config.yaml
hidden_size: 448
intermediate_size: 1792
norm_place: "pre"
norm_eps: 1e-06
positions: "learned"
attn_scale: 0.125
parallel_block: false
init: "uniform"
init_std_up: 0.0358
optimizer: "muon_variant"
beta1: 0.95
warmup_steps: 200
decay_shape: "linear"
final_lr_fraction: 0.0
train_tokens: 861700000
Each number is 128 + 32 x the weight over its row's rms, rounded and kept within 0 to 255. Layers, rows and columns count from 0. Numbers have three digits each. The size before them is the row's rms in percent of the matrix's.

# layer 4 MLP down (transposed), 1792x448, rms 0.228, rows 1516-1622, columns 64-127
098:084071176105165124099085167144117144097124123163137096087170120206099089128065092167100117159132177156136125151107130137142112126132117124140114118156094089085171136114122221133147126133182168
090:110153127102118195147105078095063098192155127148064146122080139111098073133147134148126163161125163136102135108224157116176109166103063078168105144186168148115133098137124165111206146073126133
101:095089090114095132099095108137127119172136070064106168149105163148145121110115133126171144097103177139149181158090114175184102079150151118118186108115155163114132092122089077120143138130157166
094:115142107076126119135109109123060139167122132118083147159085097146128130107210111142150147113094089139168128094081128153132081142149145161208088171110135159139137115085144072154219093096172141
097:118115103116142143145097084116140088100121127106141092145137069068164140061184137109042091143120121152135090143111119126135177179098164057155115135125082156101126148078073087102122163143130106
102:089092139130114148053125150133106181102119166106118113158129095178183165104110159149106168115103133117059137125054173118225100079112135121111124119104101087110135111153093079098157203126166110
099:145155175117180161091120170094167144201149092093169115135198139177089123109159117108145109069135157134107166130110087110144150057115119094075118098099122121127102140084139140111098115060157094
108:128065089126148171119147075123144126137155094201091138128155113112114126132143169146155150100100117164146129095196092090133154159140138106232144134142159110090145100111187180179206166132118087
093:148146134114113120169097144064161061101198107127106132101142129055137163132160121160087132152168103118202133145119178098163113095127180076079108094153189097140085128148108097103136126141113148
097:150122138113120097094083126146151092150070130168148154126124134145210143191090184081120110127147149148113160149134135111108116099152129101111173156107165177067134090155145098165091056141096066
096:150159160216108064127157118116112143163120113136092195112132131062086170107131120130107123104132130035089186172160130155120121124074105171149083079098135125135117122122167145141184111121178128
097:128122168119059145109102168145165152118152092127180129124077122098104122105130119060110126164118050117134161117122127094108113117128136138088118092171148130115141153109135132101112105110187110
120:090168070113145085188099111141155136119094088216193127135161137141127122178154136132177162148156069110095143134116134092146150180122129132131116167105186152137174132127155078058232172093074171
096:200104089109159144163188052150145119096126121110063129162115126097123127111144054141121104138075097118082152113099136150122105121199149170078160124177193113128082164152106115092207129135150083
132:118095115198121140155104137133128147150098171181137135114132126185099151157143094118119147056153156128075128102129109169068107152107171066129090142123100097139159090123117150155170160074120144
096:126192074134172124102118119125147109153116105110118096131174154126191125156130156144150134097129114149176113173159158143104110161080162114143154137140159115120123137142099124139100125062181106
101:109114149151124075078067090132166181094076116119128074140096202119113115113158220112163114190128035112102123100174146091036136095095095148078110107146120150140115081082121174134125153146101073
106:111106157166162136139132141117138165099070126185039202151199146145022081096117111127123117107145132102133099124130161105132128135139088191076137142121140212111111130066078156116194131119144115
100:110071131160117126094134156100098151179174107136157115152186109103083157186081144151085107128120166120213163088124126128146099129148107131115098134155145131171130154104110101166092083145111098
101:137062172204095151067162176111179127106130047143112118114124115108117091141107090169160112090119158073156104124171129085050105115157137132151136139103109144156137143144144108092140155119146108
088:121149119117112177137122127108144117148122108179100103158103147130202137130129101128135142116140090099136133130155129196163122163136135134154159207116178111171124169105150113119106202126227109
101:121149146128148137125076116158148162104092142153123143149106156143152156130117169106082111022160163169145145146108111093143157128061126115136137176118168094128107091120172115125142169112142111
095:123116111101160120139115147134133095140128080142148121112078126115152073103109139152133142119158182115123145189139127185169102112126089160132128107073154106117149122125078135068115162140090135
130:136118208157173168142087119134113101209146108127058107145112085158108137108123143152147133194096134122144133125115137055185084088149094075081145128102141169076173155165081108123120150103179124
102:156091120123190149167076098081120169044118119160137140112142149089126143136125123090183155101083205149130129058108104100072145142153044120143156163081165101168148082131136140111141158111165157
106:103136137127084060077146086084102136186151136127106140106155108126098155131119109061151122090113152125172120090190160146113136118093130062118046020176159130091140103125078118114182150096130160
096:144110139143194128158104113138112149107169133200140116085137090160128157102161135121092125077170083105151152131199155155161162155149111131129089088171125131164106100108121137146129184145112105
100:099121100105139137148176181190119126064150127117098102152146123118177172151138077135135154125126143122128106089109137072143120157088127168075152130148128146091127067119131109136092057107145151
097:143109114113138071137161163102127122154092117114160132098203149128096123121162190119121149147076135133093165079154139110149140112200153118089143195086158145188096122136151149120168130082100099
097:193143070143156176191092072114161131092138179104122145158081079098105098152163139098053119110109134085140137175087155154126107140146110072064183150110128112145166213129082136090133129108112137
106:157116141150116178088126155110156099146119166145124117133101150149118146200171141098140131173118041099100064110160155141094125137113164147128145123097097096187118183099150116129124089106103106
100:099150130129091120128079157090116092172119128144130111156048117137148138154086084111159085167144127131122157121097123102148147134158130094178094066137173152130105141093102164089255142133120109
097:075139150186110105122160175112095105145123104132144135124102134146088145093122150143107142176166129155152121090162103111102138191072141136195096116151136162138136154087146195077057110105078144
093:158145149085133164121140087130187097073183199129125136162145093150106141135134097128117156163141098106163135153153150153166174085106144104178139092144102130161112105121127144091143099150153148
098:139111147155116107107118153169102123142134129145103177133126181064120129099138095119121092116086104164182150173104117092169146078152089124145102123123076113134095129150119083146171105099127139
107:182120150180106125125125140138093093117132119125134148150129152096143107149127141155152080086119146156095114123099129019106160177159087080121093145133079121136145087134155135085138115090168107
101:162145161196129139144083092105118222099084153167111176106177179130135100155094182146096112094122119082095138093118087135076114147118095116139140126110102190130121136150138128163117132119078139
108:097091121142077168164091111185148078113162196134146091144150093173172123064177092134154169161165083122097164209083134090166128078084103112110184073060101133126149183081060100059135177171097164
097:135114119148085151116113048135167143153092114197139181157214126113085073166109176125128125164139112158112133111114142099180121066080138085103108135130133134119146093158097118144171132164133178
097:161132161153160110163134087123151066108112156130135074086115107166122168184153134150070081111146116164169145126093091175120182104166192121162122094135077163171099177128107121152068154170133155
103:141138129191122158097141109156110148142167154099178130166189098065117134156114128151107149156155099120143130120123110111141151097078140167129120086074085103123156169108144157105102109127112056
093:133098141025159109099097133089165128072152091121101176086129136193116157164126169072145098104143184133077200161114123150153142107108168154179123129110129062096137141171135124073108193165158119
106:100136129098154127147120061125092150097156182103139113132140085084118155073121134127132147124087158127168130061115091115175112175072095126177149138124122119079132158154062095205192151174122122
099:085116158101190151178116073099135134169149117096165004187158101155104159126120141111198136087139157139054090122132092171089063123147096125145144076103094191115133131077064143159120106146110139
099:126088142113108138170155142151132092099131137143138145121077170141147073184124112084151080122130073151164131134118182153137170120129114123091133140123097102089152111101134095095152208156169105
094:124123093145079122076154161126129069151186174131107095134065105109172083114187110103099084138067133137110066111149138173122192088063116160107113093160141147096076133125125130103105132107155146
091:157157133116137175101099158088106100167133104111130117167127140221110128077099157135098113129118155106060181104161120206153128084126179126147128114137111084125165095162107149196121181175075081
150:174180081163119137168114161065156155148105125143111129146096118082114124095119151172128121112109149119150151138127129149114183120153116165125099158136121207121069076136185156102137083150156154
090:156128130107133147177117131166124081119117137132113158093141146114129126103127149171159115102107142129117148150138134139104219093128126075062108108077156115100118142136126143044139167092149179
099:105158114130119131116140157139095151114174185164155149056125082090149117096111119083127095099183075122132123114141139186110159081086126193154141102151143200149106084095118124163188108186171159
100:146085105098109092144137088173112105162119139157121151140089184096103154124179168106152135120136097050134102114100146056151076097205130155106107168141121041128104137151116142165170042140130128
106:124141118148149182123148093164103078149058126093143125106113106152118141149149055104114188152157156103170120146142123149165156118134062155146163106146116156124106114128066077117078102097127092
108:155158108117126166101130171175111097126175095157111124145107163170114137089149156085069148169111093180127155129160117093139106097093179121185122177105117083088090192092139129131138102109142205
095:171173069105169101080168139146160176110128158162121128112119101212094112112093108113089148160117097056099149105151120152131133117126119105070093118103129159158153154166156083084180150068113128
098:108115138143131172155084174146087063192111071116126150113126053128146147158156091155194115125086128171105087145171050119141124151118129124130154115100134123094106099138219118179080093135129158
102:098182176122102154159120135168123070153049117186225116068125116120122136130128084101131149141120167093161126131163144085134148115116080118117090134140145154130108129170146198099192074167151088
102:101123101136077156129136096089118146125108122144187141131110106141138150118126111144151138116146174128165109142152157176157091080144160168162109124058120101155112085111108123114150098086070097
087:128168114062160110143096109121153092114070114120145029145134173103153114172128164161138097062114022171111194137113104099141084153143189122145148160139150107155119158124063126064111134173124179
094:066151133149161156133122130138157136121139148145150143169151158140132066140121169154135142068177117134135162081121124146107129174108089119135107136108108116186109123124134084094122180115143116
098:120153151163135165167111122183078141145185088137106153100104141133157118125129160128121083124119045135142129091127194215114184122145143121113167147136190087109160105130064217160170151141121120
104:165094179146139079128147114096176084097149142106138119106156117120118081080163137099137124107024141087153140117110101152084107112119156131108194113137137102108103103118117140124111082053058125
093:072121153095142122171153156148088143154082140133095124059141095169213113201103131117098159194115087130088147132106156118146124130148146118107194159136125132139149112108146173113094153127167154
101:174164114081177101145078131135126121152147126138131100145097133109088181140186135132181159109111143134148100122152145107120152086189109072074179110138110095123148153159137175134219053145147110
114:155168143131128181142143099124121138145139155172165099176126158138127110149156112101140109097143136097138202145021125067116114070122161123127122158143122137139148112159122185156160112108100121
104:081090080092114162127110125088128128077114071165157199107075151087149116068131103156110200152107164200143193106126160116150174121161126138186029152145104116109117056093092165139173090137163161
099:161103038097079108146128117114159138190159096153109153145156093139095115176082110064124167154134098184129099123133183184134154180082133091068113138117128161128105167139185128147194077147123229
102:109166130126129171093104145214129138152158144185137091064163155103077182104083144178150208145093103205072175154154117109087175145102205101149134126132121110172126135091165140135196042077094155
105:102148195177167086169131145096186134158116091123165150151105113128136089171166125121128040106114172087154126094125156132173101118144144130103118125114138201100104129144156159107070149085135124
104:163079201167193104145134096095113170111079112139102138114089191053155092140123116145146082110088124151084100096130116088123126136116106097090107112141129100090138117101098153131100121085120114
105:142167110092159130148121105140123110128133070105101046151133127125086082142136093121134128174178117110151154138131171173174099150156118172142151160104121153088097174090149142143145103112148150
100:131106056121122042155152152131126138077115108073136101115172081078113134154122114161183145136092151116114178141106114125086126158118163136108167116142135096147134146180087112124146128087103163
092:138044065139070124079106148114049098109178104108150112107146142119141111141162094098137128176095071107110098155173138106104105111156098179072104130164135146123160124114132169073170182115046116
097:183190169136062152161160134145109133092166216140115135160124118186100150115070130136155084121140088117109182119180116101100132084125135126107118096100125084131157081053151093181125111109160064
109:136132068140161080118150081151103132130120095123112077131126133120173151167138072125093160110178162135216135126151167176228169149175093177095075148130131162127142185124105102124140090151180133
097:151155137108175101125144146182024144158108111154149097094115167140126104111126142123082196160128145115172126130076125128129137092143132101160159106106187121123154121117168108141117107144128122
093:141097078119157114138078124124091125119104136122138114107073116128124123121097201070163150075120158159126093061162139138074064175143125146068154147119124107139129106078148112114099190101119182
109:159106153168069141129160116134159098073187136120137081144139108143114114129077182161141096095161152087179163157136175111137187114144070093111101082205109150136107115174178156098140137134178113
097:134099156195186123048133141135129141185093089144163140117149185151151128134126118133160191122082165084162157114117163110145118114148133143148131107122145139123123103182083120157129089139117170
090:128125143131152123118139143110145119169137176105147172084131169127116186117077112137114132183125131109076096098135091086113059162138100162149124159099165082091165152127175122040064199110086147
099:115155141170129075091091102137131162128095164088113129049120111114079105152159117140095130078111091107160157163175139146123127093139099065130132092159128100141160145119158146124125180173060094
112:117124071066152100148130075119147132133107091134144105111131156146107178155161159163155175142206129122189091200099100123111134093155127168053096165115118125145076145090107057116143126136110152
096:151129087166123150091167143116149127129148072156058131129144186078105150150078139174145077109073162163121180136102110152138139103152094087128136071062144178090136095135067130134124138153110153
092:085141086123131079141120138096124135102111140133096087062129133138080070170164092118182129116121147148154081151154126183003105115125115120152127158130105141175056190058133089045137136043153085
103:168228113095136140131114137072140140136158125112163120101136178154103133118110102115098111116124170103077128186194162152118107152145175118129042099121155119161102027100125147156100117104187106
117:114156185117172139152128156105140098110136117120100120180210113110126103109132168115127143158119162078190159134130184154114142129136078098148142165119125159093131115099126152132127117139138090
130:092104127171123120099154109156211185113186186165151113161177136144103110145120100126164169170176180104118164160064061148105117104107167090136140134103100115128119134116082151101105125142112143
096:063142111156140110160106146140115135070147050153137129129151122119157070211151119148138141115160101123108138102156142107120144132135139148117107087111105098138157141145104138088114165185163069
100:142144138106116089076191108090135114093102116138146184127155186147139150182155127142114135132091132083141146097120063159154159116113175151125090102149144143148124142174166124172094134154133119
099:141190141185189143125140143087107137106128118147088144087102138140098086123142119086114066132103097165146195143120136148123090193172132170109107134148074155125123150123141143170093118123225147
096:129137098096133155095175123125174149121152147159096134132155089128130201127140163114163164152083140120169162168195126161157147128120126153112059196114099093068131130145142076111189160156082104
096:103158108149098116126161188112085098172158068146097081166165181147105093126151155112114116048155162109108117154078114134130185078076179120122119102182138181125121098169102140075092128071206101
095:105172128104071134117115062161211126123159150164168197120155115186084164090129145144161146137061136095124143132169202092111132149081125068079192115107100071079131109160099148161137054109174129
094:132122101072125148115109125143096137105115103187075072147139073105115122126118127090143116120126143077109087090102176127158121139141164101103166123135124112148114056095171107131148138079149089
102:149161146076108085179166165168141123099141072151121111118111082153136154128148080116086140121118095130120090163138092151063112116125147119089116141134114117136108103148142125110131154189152131
098:141151157134125141108159148127140151112167061107133127121167141125126150158146136179157155118182135136163108093117069156083170068177085126132118103124111158095101141135147145115111109109047091
106:125093140150066110114129109184110126115107112090164130176156126140200117111138134118082096182081099119117062139083167073177147157123156127124134155112113155080092165177124082144105101118128098
089:155164137104084113082085178178140148149080123104138123126091063122193063131201097082133133084079107185101118118172102134108126101121114165080115196100113091183120187118100187140165092117167116
100:065065106116165099130107117115124130021082140117128087170170112103098105123140176063081091111097108063093120157180113159101146099092111129103209139082165137117083132201104147097092141151157137
103:140108139139153163160090110102148114178116099119108112015119087117115132115181124138103106132122118150131080109095122054133115112176112095119139128167127105108067157146108121167112095121119141
097:161163175133121101126149125070106122130163127060143128158140136153136106083112103111207109082106133126130129117116113092108166196095127120176135164095148113139139140121109149014106079152118121
097:085136145172125142090170152051081087214110132104126172110165095138085117098136131167164070109154108085145159162161135100150133092106136165055166090101166124088117101143115188090157145118150129
108:122084139127121166088094146098140145050088070099048052104151079170140146144147101135161133166153138148152133140106108067123179164144090088119130136090102098128133104121091158115095130141109155
103:148107061071154107113109151123145127157156114019137082159149124093107102171144180076131096127073129124138114066158152123122102077060137144130147107146138173153136129084139119129106103140146127
097:146078185139118116091123133085042125148183174108109087084207115149110133159116156133085162111184123172140124093142131144102100166107103138094157126082116116070077148120117143104096137122119133
106:126105078110090154138142101123144164117102184136147157172142082095128109200173151150149166104160129124071109150166093113087165127133124173138144118102120185071191081090119137137099107155122136
094:118082199134107146151107136108121172166188091157166145162186174118122158153191145124176109153124071161154101112133111115125064149124126089111122161139119072105082130111129181173097066120134099
101:161127087115077104151158050146133130088158103094188078090150135122110157125139165112098136114125123154174128090112188159096159173110104117109105157140107140157085184146118113167140106093134107
# layer 4 MLP up, 1792x448, rms 0.127, rows 1517-1623, columns 64-127
099:114146122119142116067124107143107181160098135113189167121100121109143152126173154143135138094103166103105073189124163180102089126104096117110173130137166141117079162137153161190160124158118119
101:141149139120154132092105141141081099083121093101088069217156126130187099151083080077067196097147123107090091138060117153059102091110102093155149095105152100188111137131078105145151183100144147
093:109117080189126127113085151105117147118149143091102150157117158118135073101171138158107185134066129100088178122115136151143111170125135211106149165127136127111125174115094107172149129129158161
090:131154113159130129154132120050087110150066172091143125102105148105123161130119093079126117116134106154137078132140163110121121151104143166140174137118211144094148126084175132158100145144135171
105:107080129136140160119088185118124162196139183152158132092205143166121084077115089125099155155129152087089115075135167164153132115077138183099126143155133193092160153106157190174116142050103088
094:101114150115135142131130150113138095092144113131133100142111151113159154125071136117148094114123109140187132148193108139116158053132092135100126131099178153175100091123093114126116165104155154
097:181087134061160106145159156129175131151149093153111127123122128164166102191165109111120096066110104111126153132116138153151153158177200088077033070114203151094091151191076104174134097129111151
093:055124098153158107101123090115086112131086148065115118145146179118140130083100162200068166190117115119149129153133072143157154151171114112138106133112135126202104171147125100047137175196109139
104:115179155121106119147094121155140140116120135110113107117110136126140132102143117157153143120181172140137131071124118132154163161108108076131118080137088136126221083122177182139109041099094096
097:162099089135154167072137149112190180054114124144190126127165139148118176123067145116066121154104112119141123157146091169117123207102126042185154113149113124059154106168141113085171081118129168
099:152132112081103186118147132194115094121153160176111128131130088179137150094084128128087133115111111135153068176116059123131186174144099081100143132137125143168170115158142152145119164080165075
125:137113133092076121126136113105100178132117121152147110185053117152152138205162122082166153073156122142091084106196125118151155130144145068114102187117139136148115127086224086120169110128098151
104:085207112098144065119132169105079119125153121131113164122152081154087122104128113114134159157107151178138102127128067100141101132147117147139135092137119083203133129083117113113107152157142161
148:091136109111092137127086164143140146098127101090180084147158079183049132185170146129173078099152116197091061101158138129089157196154073083060070161133134082109058108089108121127078150091064087
093:144127125197097104155123144131102125147111160095161119188183136140078142048127135136120170126182130088183122139140100123174133114073142128067107085094124163140188122048081106180134135171156122
105:167119111078182174147116155066102125131149090173080134111108136110158217127137123196144160200104104173166146069130087128158124095142121089164149148181130125114074127074136061092078126091137178
110:162202100115153125144119176154109130125117149099100151096187140119125110146103152102128135098103119119083072082079101149145178093148084141166219117135088146165154103090130083174112122128187082
100:150074150084164159138125119116126107202171130157095092087084141130100122202159164170064118096091131159149115132157168104081203110117139149120129104138058117178051147119088114121151116080174114
099:141177137097145103125113098137092100113133148108122090212129111092180131169196156110091115164106094079117149099121105076148142163122158134142118170169126088089121181171132172153085106155117100
087:150064133098116078196126162178155095066128126155107210199126135159208198149141127139147094126119138077123118134145180122124148108105076112180174108100109149116095087077149172199124128071164137
112:112122127125126144186119115193173121180108148106166143145153174121112121143150065112121127051144127177119137112106123118089182123107132147211080117106103079066168113114108122153124161079055170
097:123142128073112153140125081162121045075049121152228140106119061097151154102135127151100139113128138134055134130124080170112109113066127142141152078069071117099065133108119121173060138160165081
137:144092101132094077091104177160127143133100101061141236117150089123144141168117143092124122151099130163171091068101100158104131091135135100099168086112123125027179128196120123107105093107111135
102:159136087168155171102117170175116124117120125161132109091179083137064122116079135119099089073101129115155157104071097135186106156121153057160137105059151152159155110104148075138102108194180119
107:096145153122111111151141087113092149144123101139080075127158093106099129146089141172149146174139132130169080135126129149098134139120138134097149127182190112147065115172141101118134109140069135
100:091170154134154104158100134186094160117145108122070111152151056089145135107135120155211139146098161154131118124173138112174153149126181119148078153158131106135071076114203128203110167171178143
096:043130122147138098096100176113073154132112135133108080077144139110094148144110115129113162105125142130100070085158131082067169098125143109098134163048171143129153112143162132114141062155143157
109:142164136177073137165108152180100099143108119123141208118189121113113176193123155089087068112100088130104191082154126152135107131120131133101137098104087129110196110158084124126110164144198099
106:064146161160136126094185101109089136125122121137111175075058138139132158164141147148101049121180144145111125108126161127130141159092181118125143064137080133163133153085130168186107138112130113
102:150149101135155149127130125140196145096146149175071098113158129116106137151111128122115144124109148109087121096081071142140201115142167158124145090101116183152094163126091102107139169208095073
090:138116092099113138162114132167099112148095132134146136091164128155152152106113190153162137066133175194108138118149132076161138078129153180154118142114096095146136084179116166105157149139110099
095:174100131160091162085141111148079158158131114106116108158113082113128128092116119100200142130155164158105085067072140093118155093142142133100101111132050214101120135119136121199085129104163161
095:183096111117115113104115156076111208147111177130097125154076143112154186109111151137154096090118145104119127139126098097141086094111137187133156107158166101090131130186074142112095198050097159
097:191103124152146122091048123083111117101115110178066145129109102173154123073077079141139103167083146109151129086140081141138083177164123143103151058128166176162205154157096207161125100143120136
100:050120128162130164131160194109126170109149142098082131124114113096177114184051101205160096137163142105171135141131113149137170115089128156140116166102059150162129101124173111164157145123127161
100:126143144179163162086086171094140119168130137077119112098089137130091157117123108131093130119109141078089141145186120115094164110122122069095067149162157109065132178127112180083125175150141107
122:123158192109131115121160175169149087146107162152128155165201132203136144174142126109088153090091135153100074174155081143132117094137148089144124086127127053137141138152103131099066129180104149
099:141102124127107089166110082136116137216112117090115193165111101090151113130123141165120138138163138123103104057145110121115101163089132091095103146114090165093160122087148069190101085197144104
100:122110123148159108122174134172079077127085144132182172156149128163125107174069134109121110096124119133122156089130168100202161106108159100122098103042054139123081161114132104106076154144095098
108:117153146148129138112163080129154121112195167157178089154145144129128136076154105074139142138121131177113154118120137145164163207131157113139106066103137158132141173115132184105141144108114103
096:102103085161155102115123152138117127118144162119111178134127175079115126049120103140129154164107123106053114096135157108129111154110176181085110135098178120198119154120087131107140187123152174
110:101130128142088103112142097100155193098154194152096075097140099120150132057136157121208163142126142134129133127055145165087086133084139109133140107072099090159098162068161070129104089105160102
092:140117098183053106098131145136130107128164132159144071159143172134151174027048118146136163145071160148122125152132154157083160108136111144163102155129127069189138100061063149084137119113127116
105:113100178159170092108181105101159160101177109171169124123156114145109140108114082141142148128119129141144115162112091133145155154143165174111143144192114160112115134153177122113142111115139118
092:042138106140140156061164092116137115175162125124169129040120118080091118103140075121098131100147190088161127127115166122120135158049120151096145120158115183114193103142149130141161089137158143
101:146172121121080159122155119191130126125124143143138149148097169182123125095097127074193085114081082114109165135117161101139146129149118101171113134151139168116076131145110179180149202093129159
132:134127041097142149109128134126092184086132165168150110100121075175094189083183107171141150166089108186146136161089138114106185128104101205173136120141099158144085127083182168101112107055170114
095:111139150128131109135150079167117106131156089141124144001086121135078123179094131124126149107114179148176119134118111112097150167167150143127129133081105124134102094125131111098129080072181100
094:119124108071177140082180086122098103118092138133118103124109032130086078092101149157088111136179119113161121165147060147170110056112132146114147089137119103162163143103103156180210143121152163
108:167107112104139128121124109070048176102121094128142110147152145117156144130149173147140154155163100120165140119093108154072112201141169134106105118159102098128156109106094146182126152118104097
106:138078147155095159128102113149069095181093123090101178113105141136136161081155100129102152165081196127125077150142093070102114054157124099054127119176125101095141132077122153081170156092090144
101:113114095130153128078110067109084144136141134086134114180150114165159164084123062104089082140135150157157090086108076099144116115154152106180129138131212182144220130137098079135116102212169152
100:108145146141134088108162083122124107122114118141080168094154108116128110102173244206068050213127158126105139111152140109161159124089137114094134105120150160172148184152130218072103131142110152
096:113109151126122132188151138095080164064134114117096109192154098147087128147125111126172119125151141106128144074126136129119114146112164095164102124083076151106125096046111083146052039125156115
102:112125148087107107109123187143103205115118113098091124136107090139112114182128085128119148148106097118165151166086150064128117134098151134131093112151153119129118092094119153101073130177143132
103:116126148112091104155150100110114142160101133128159151127105097140161141101112152161181137103152119132156104127103111170080163154035113086114099095112115165133042082094186159108103142154093155
084:097110118127165146180087119146124173110135166172118127091104102080120140097105080081125138107099159163105102138122135149152157044110137133169098151123097097054139110113167115178117129098106138
096:136128137138168133119047154124143184172130156168120150193196066096095147123167104099090148131090136153126147132134193154139188075143063122124119155127151122111106158124139120161100185092139117
096:137076108117140194104084134198176134065203145204166120166103072121170191185129123212150138137116103111163095126108125099094071043131081166104000113126098192080161112145148118157164147135122161
094:179084127110147146150113150120079114141131095171105145150134148048136188161091139133087149132087068128077115167121131145141124178138076068103097102212077159203124147117118097134118097119108148
093:118134104171103094121088104080097156126172131145147087165106143165115147120090107091147159160103122136162120087164110163164150108078130136164115104165137095109086128144130057149114163111120142
101:103091121145097151095140112172174128136150107107121134166137116090145134104176088118119061110101116144086123114130124122154120093089101085161115141139130103107147103125153097116090139157067167
107:118102155112132067156142143171128155110115146092171143148162113144155103142140028085162108176127148133132126120090107099121117097132127088163151108101115172111108120115141118113087094184109040
106:128123122155099131121157132138151172239078096135156102133134130112114138098100108180138138133091104175143132114147134129121125132135097132154107078124087097077114179152115151066152091087141143
099:093183160137144116128124160149173123102136121128136102148102169155087130121124106097159131132115142118157090140086087136046132072120195163084136121195121202126079132124163129141136157111144166
101:128085118177124125163107137092104088130113092119135075110076160134106152077144130139132157090133100122092171116152102112116183098144112131072125135100114163138077128135160098167138103158144141
109:136138141138114107134142123108126125137150067167128175089149040101108096122138096101161127128099138137111127188106111087127095138178129139140151108113119172120162123179069116117179176194044142
105:092072163137174146140102108147069162092092155133089139138151122148067129138101145097177152113139108152122113186091116150101131180149097111167180086119146101101193117063083106211121186096091112
108:134157175159142166139177126145158166073085121109142116109139151076101115126131118151161110166139145155146153155171135115107078163074096180099145132118112103098129163175140162114169119072099147
095:125173142127081079102132103091150115178130147149185066161083136143114187117074170058049156143145144100147115049079107082138184094065159099108068070107068121168144105124102152139118136063168155
091:120134109118093110085057144167170100134148121099163172102153186093163165101081095144151210160123137093116111157077100100129086128103165122130130183141144088100116070134131120055092073127122124
099:172161202129190139126133107171080138099054114117181089100098206074154149110089139110069176096060147053123152113145121102174107191157173092146121170150193094111109164112127087127090116148155097
110:110129117104073070108175130064119131153135091123089147099186138132126091170148156120142138157129135173117060136156132159162121146088153153129149150085110147107126126102117199089126111109122113
097:150146179151125145086136141112129187225082104131103153186096153102064109151094084153115084122110078121146131102121113147136129153138144104113118145113117168146098118145131170135119141088109173
093:138161172138148168099117183092124131134130148130153155133133154143184116157119191129190143075133083125166088162063124097122150155117114141161132129126099134135106165111117126194139097122215073
097:183155134118111130098147113113158121052124095118133143145131151122119117081100101146128157176076138084169078147164209094159171107113129156128089128141144114109101124114160166150113170107185128
094:149170145130179186145163090133138102103153124121127189139105147155185127164155102180086108101138140063183116119113176142121159200110092160129122144122097117145087118088114120122221117105153052
094:184173103110158101151064155057122174083157149144056122138115134183166122124121195075106128100127093155114124114127112146184083047145089106071130071202106120092143136180088169111057093171099199
100:141128088179135105125163149125166126126186159143089169090173149126069095155114120109080158134080114098129104128138119179195215186094134143111118082173097124177130103134103133158139121063127118
116:119122116185145123123133161108153134115156092120153100151176146102086103129106091112160104141141123138132186109158093066112097188108181119149156099186086151185192151128113154157147149137160181
098:177106136103093142151154077146176101106086140183135100128143112070178147136039179106119101130096154154122115144106086162096096149121118083149167164137138137164059136137117077170128185152145109
095:155142161169148168143085092114124121163112104156107110167151207160148146098121099113157111140163094123063111163121138175093196075110095120154102121114147128129165106132106136175093101088113116
098:057105161147175146154166146146135155129175142193104128100206157135154162123166066121108155122116212161115070100202176143077105130127135126146107141122111066159120095157111133208049170090102145
111:113122167119148095148145132161137114111134102193090119143119146101113036144116132189106121112117100127141197137101200157077205111074125157134162095038121124165136160169061113121152142125122108
120:119183139089110093105139109125134149112123142121123155124141105110040085149223114087093170144134104078115171159046055123148149126098132123141129168115047081125145182142116090194116102118090084
093:117137175105130131121157137068180119222170032095088149124133183120111106155086155106112099171116135138148133140069189144124126140171178118141129110076093111129085120104098136152066138097134131
100:097147120160068080125164079124093160139111107160152142159052172146147069098123078129046123171167124127145124103085142123134171115100138083165125129182150104122128102066137080128077187133131107
099:185171100166088090149152131056097135127154127108197188120109178139130122109112154107121151175152158166095086086171096100104135148078111144147084150117139119170115076149164119121064127098141142
099:093092156125119093132171105191116092080135096163132133185163087212134204140149168038157138175087089132093200193082148120079103225085169105146129124151144111115149155107165096183142147137174143
104:113145160144099160142119163095176099110097131101119064129095102082111155125137146111066079143175153151124166150151098097096143090131114088150096160149163149107112157109132143119109128158108195
096:135135130122121155158061099170121113139097150091117084121127126100137105166080121143172146117174084162174146084109156123160126138116046164128160179112144157121130141116165125170148040173115125
097:126150186118156126080092161085092155211133103157075137184150155060145105119133098177124120142101126073128145139108104136155093137125173081094043191148123109124100068093152141168099098123168133
095:102166098107128144149179138136102122113070101094090110168128090176189070099127170140136124132127141136103116121080125135163107108072138094118089145126124146199090122120079075115136140088065085
098:113101150144120121118100103095173075130127132091078218101101155152103143154088095130035109152182157172078090113106117083110123140181167134111126075133173115170091130105110153081114111097106121
108:146082170165101120092128151184129158114101077091125070139149140090110155161118167118139193124117082149083108156054148099130162107081117140127141063126111130097131155162118121148144117159108115
086:098111102150129126186120158107121145144140151176158072130128005116155152130165139117142130120090165117118140074110114145120112125138150131104200117171190129118133131129080163151181074127156177
105:138126142100097121092117111152081078144126102101165126179177090119071171157161129181160070125137187105093077079196101126117125173151128100122073161148115101105142105156147194162114105139118163
107:123145116167109106153165073094139096112164185107128080097102091174078106152120143110107111157114120083168102069171121116084105096139126172127062054172199073185120111080138159186103162088097127
100:156056186137115109158152162068183144143091135137118156160170160151119187132146127155071108069059126119181103097132136134160126121176059072122076158138148107099055123106112180133093191130115128
093:093102129155118150141183151127109160165101115150129147160151134126120147133102122146147147139091102138073062122127102133145154079120135143100114116112146149063116136154121127129127152144084101
110:143149076191108105114140159087145126127148160125167112183159076184171142050107167175191196106092128076116117146100100088122113102095150132119082187164132122096150126112137160133123107096135184
100:062116144147126141138186178165106120173090083192099083148122142116095151126083197100091136105165143123142109092163143097159071181159188082162170055165145163170099096109168120119079080106180108
099:163142097179109089167207148230114074142129122129095155154147152106116105138079108189129087069123150094114147154140143115162162175125162160119124212170137106124086169151216069116141119149149082
100:136078104106164128119142132125156125133110081153137109132135149164150203168095137093141114143255115077087174111104110128131110134168139093123150139138141191148136146099141177137128123118096162
095:094190069107116104206151132128093135138155188135118200111116109127132100118113131142112172118099114100119109084118140059122123092069117113156054122144140115154126104156105099115181160129121083
103:116171145171122172176145036130149129101161102087115159133137159130123108107106103157124141107129094149142178095146155078121128127189090070111097188132109092120147136144090119136074072161098094
098:151128129122075138129082158083075125128127140172090148157218103099151117147114134178127167120186127104154121171191112110135162149123124164172091090187137079116098135093181131177142072175088114